From a checkpoint of a small transformer trained on Wikipedia.
Size: 10 layers, width 64, 2 heads of 32, MLP 256 tanh GELU.
Architecture: LayerNorm before each block, learned positions, biases, tied embeddings.
Training: a variant of SOAP for these matrices, 101M tokens.
Each number is 500 + 40 x the weight over the matrix's rms, rounded and kept within 0 to 999. Layers, rows and columns count from 0. Numbers have three digits each.

# layer 6 MLP down, 64x256, rms 0.164, rows 0-63, columns 128-191
508490490540547497458489469475534498507514445510435581544494460558465498499525453442441487491536470517522455471550519535496514501404508460528439478440528475477457609555521534499482506563482541
598555522399521560476468580469566442538475518513474520486542549419548502427488497501472547576462518492531452496411473495508529477542412521525470476588492481545541550495438493483488484497401493
461483523454503520512436507436458494502546497448510517538458465480470575496570553489507492532517509538505505511548530446440460476488445453512486544537488457454482521590456598528575546525515492
508559470494523534441510450548489549493546478533454538474545510549456543516500477545529516503490513499520422557496510436512493461529531447503580527483524507515498470490545517558541571627471538
551552574540494469500497549535434518564480446461545525555504506510406506539490525563538536514524494528499525441493477515503475479531501483447414544487489482396437431500517502519534457462466473
436511437502492465458475571463505497511543522437517576527500521517507431466475489570473535432536512523496485535516481540486526530553509553474519528503484503556485472482562491545471556533430538
440478478455505442493498515491474587501502471525556545479491436558486496571578456523468490473439484523450614497404476473442525558496542406526483474541488480564456455400530482493403479484470534
502432384551519473508540469479467500515544462540518548545486459466502542416475537473509444522437503460529500509431504458579436540461525546519472472438460447518425440434451515515574503450540465
527478580474557527529437451505562485509554489456532521495503568514447506515529582485471537495494486483502547472512497512536503498542415489448469458515460479474558477556441527492482473481544511
469479529488490443510519495521510447537523515533541538529492507461517514489527489546441499394532478445505583481475515566551541537472476499492525489465520496522485503510511497468517485526522511
506566496514389490489467550511551505449463486474487527580488572486515540471491458418508501539536501500545508557507496490516473475488517386524537456509544466440511460420531461577452538586482440
497565525441478526618462480535469458528331507513525457432530465457529515545554523501520472488481501494491607531473500509537465560482448506489474490485554469480434452506537539427500576522491531
423491458549590503431533467519477532494510449467463517521461461490525487498533420522481545498436519533515500525529502464541474481509478477527580503454495487527481536461570408474436482506561500
569471507406532518534545593501485524458539527455504544522492486556487503487563576472494468526559435495508519515502494492500565512560584499475409456480502493474449516439473551488469551487474489
463518553456449498493480504508521504540528474487506515512580472450489524544481468438509491507496529537505514483453564532489501524437601436492480503470520468528453552467555475509415509485446512
459484472570509531495537492501500488471491490456492461483496454508548511502507460527482458494498515533469529484493477498445529485503551532526503510490517483499501495482510514535552496508586488
445488494528459477454537504487462518498521497516535508510464494558475518461549458462518516527422501542516461461504524475562477473497522499417565465485512485535544487485469506570488460485533536
421510572487454529456547490472466451566479467500520484403560421462578512493449476528508496489522484544552503421507515519518563475500501479567531564410477499518546505511449422447558531506539469
439471438521457486488466558467473465473466541522532517571424502484546540481515523462428537480528407516551448533485525545511514515526534453527469514485543558529489497490492513444502499513458458
512470555488501566515541484466530575473450563559561505467454414534546533518572508498530512510472480534537505455503496463568484528460520436478522408460442509607442493487518446448483544524435448
490481489524442526507457469495572518478594552570504399505508504474572555515540463498444555553472514461521515565507511548500542488471455482559469464490517502484517526498505443566522491538544475
510526440464524522465504499491487414545496485514517445579472514518488512503518470536430510515470485480475501530542490588451532512466462493560473443579542452534484490508512544570578496436519522
447514521455510475542552506522526437565477543511502506486497457530533473435525498515515511461572461447519496560472465548442577577472429506514478512483601487576553540519502501511540476498484527
500498499549489526461559465486519495484492435468483452537550540502500528478484447466482384481492567533526508499471466476567568502494432560484488472542563455578497477480536504500535527570538535
566511417482498426570531506529484419482493537475503414440515555527504515503516497436473542478427566480567504544468546522563573619492518550526471530453492574546520481474519443484497548495533534
533502572547571495510478559459574513463525538542416485480431524565513497548576496499493479428561504595465629505480440492544542473576544515461526515603496588492471555536519528484500468533477517
434489546524506573477502507485569440501483480519417612470535481540465453495571513467430486513498543505552476592500498447506438544446469569473490505484487471442531475477534444531513523543501534
423428459449442509468508547499486494499446499494529451554480493432485572421562488482439486521525484479546517534504530455502499433479471460566491446436487545507572564538542504574509508496530513
506463546428508547514489495467472577529483502558424568441474505526536528516496508509514471465492436502518481515550478448551515573512555509528495514468509500514427472566462557485584544521506494
472540454503463446440476484529450492579470463518523549443488520533494515430462552462485517537546492511542518497454487473432451554471406563449457513530522442538562524443506462511451502538500504
530542503519484527482485447471416550500593497498514477442488497480405513556488534469454563502475561554448500523494488490465477524486512491483512444457531496525531484550447449528561522508440498
494496451487484458471506439458493489525501516567518430479556534437532552438558443502506569494536521533455544451493578469494493494437462549475576496490475495593526535539473481513546511507449488
427512569438439547497450480517502482432496492505438457526481554543513505530433511452472576451500574487496435560530440613452482541529503499554559494501493545434488538478480543489510507555510512
574519520517533541492432489498469532552445434487474529488480555537543459522426494474417494416481442477488498480477554487555435445481546476502507505485514568467480523504506601488533460465565537
436509528601448554511499492500541462517455504507555461483549436475483513516520495524510520517547553589456463459467478540532472458423431489471519496463567467564517564551572430429472462501530513
520546553489467531532425469484537518541503498585420544420525473474645533497492426466449538540479485517575487460558581568471470556507515542474424502452470550492532553518470419475505585563482485
577498515454491444597491548527529438492486478472520463486501493515519458480460547443501471491468526450555549536475484490561466529549467528517489509539524526527522477401480561478521496476467485
583472566578519409435525534448522406508465556523408551449557502507493480535535522469548543549466475441513480496471493534482419489477536534487620490480422597519498461458433418499539385521502465
495493519490566424452519484482547451502494539496423526505600530543495440540533501480484503469578480476531580448502424454512501521494494545483516497517484575455531460547542477535502512515526422
461502538511523445460513432496465530570539489492549487416543462471552537504445510568501542452513453467515485472424474490483456477468536523488567507450521440435538488444516559475475522459486489
487511535559426538523539577493465469537531565554424576480437461553543483520453478515546550552504551530512485495566487569494523542572516529485575480533475471483493500468496409457436464519544453
408526512500475549468490524500477476543483538433540521430544481462512424539447514526510477492533505468565463538478548572467528490478477465431495475464472426483459516531482545480531479496509489
557522471513547453478581500499474523490529472474460462487561500495575426533508553496526501455562473522463594438438433423534499521536531492508513515489482421531472446482509518519443579476441522
559493528529536509535515440464502454477444418457479518490591459508550511500528431472544575532562482462508495525483458463450461544483455544535468451593521512483480490596566423562555460519496480
500499467470575506542490477436533475454468525519515512543502441515465535514479497483467519558490552617491569499549545513442508500454415539527555478438482470480542482470451419573517510519565468
523514366504533570490467496502501428537541483550494503502462510520480559562430516496526534558382486549573557510531503561487493463498495503470509504464518524495572538442489475486557472470473464
491522443474503570543506530514454529486506513466523452553452492496518514552514494562467512441477485506439581488486416455455590493579505482514479485530494527495521489541531542498529516472577535
487537549492551533490445506536424519515434551487488535509499451612455496499449425523532523528473481422505511553478593526528483554497486482556513491499514451484533541449504447408529494489488555
495455513550429480523412516472478545477532475473466548496519495495383506386447540541465489504484494565533473569549506553450469551478465556518467502544474469548556516477433527494468539466512476
569512447469512552505514476457558606485529479546580555488450490466504509592520463569520503508515578458471488496505611464459551518434479439525507568516515461517444545490573446434495461561464529
556499480570517507484455478492477496514504582467466454596528501465494398534502510538530507499475572635433463519449473535598541568503555491412527471471522474534550422514541470492478563545494480
474486459399539533396486469478522494509535496494446486593485510496500446463510492446472531506519498462434466506406472521531581518511503514582530572503522542562470541500527594504503510544492561
514480485471509496512574584528472511440539537497552521556505548573487499517436532462422445474534473503544606497527506513561503553421532480508503453536495474541586426482495534614499558518420465
465470532417522577507534428454520546518518554618415441443464524549557519473520576499469510454439463577484494576517513497445490454555587563524557532522473574487481567509493522473534452475487504
483467451555510515507434512500482457547517505575500492461491517535543472512411556509458477468536520506493551459508464529476475547529557522443480548543475514485546466505550504491522491511464519
537495496515489509478500563541559488510474470497507506529521386482582511536506457490523508471478527574527512460471463470561550521438488476489445493468517623447519428492541493514511524490515511
504448558539471493503446441519528507440518453508522486457541569537496478476484482467471519521523505487493513486452499573563459517476512537506546514447511541511510497470471508579590557521462446
540480504468534441472543517518451474529473506520567505471520412500484498441520525548493484447499469435500505491476529548532554469506533532554493472455524410488486487447516484513565469513483475
519471587525525503527480507511573482445498555528474501475443505557511445508482469538485462507577530531485475481487446480506487557511490496486524537498474487522504560476479443508455485511456482
579478523600490495467572489477533463510447471473461576562539482572487436517468498537494476446440437496549503534556513525541539513546460525475463516485472520401504410563475440522550505545586525
494459510541492472504515449519451501481526503480523509558499465479443499488458487561498481483519461529513465440559523458521493518529558432486441514490493427521547452496480521505442553474500512
494445498544492373532514546460554600474474580524543449451504500460577558487555515527491485458593537537530460473437505521527475459545519477575490468495498490664450604469497501470380507521491442
500510437478489454467519530463546476481567470486439476539550484512441506515507524482472504494444418505561478531514481575438501507467487479476532516462488493512448433501474538522556506533500465
445485472519546515568488489499466557477526530472452528595523565562477487424513557460532544527530465491476521476484468540573470494489504553429524498521504496453478520523508497494552433507510506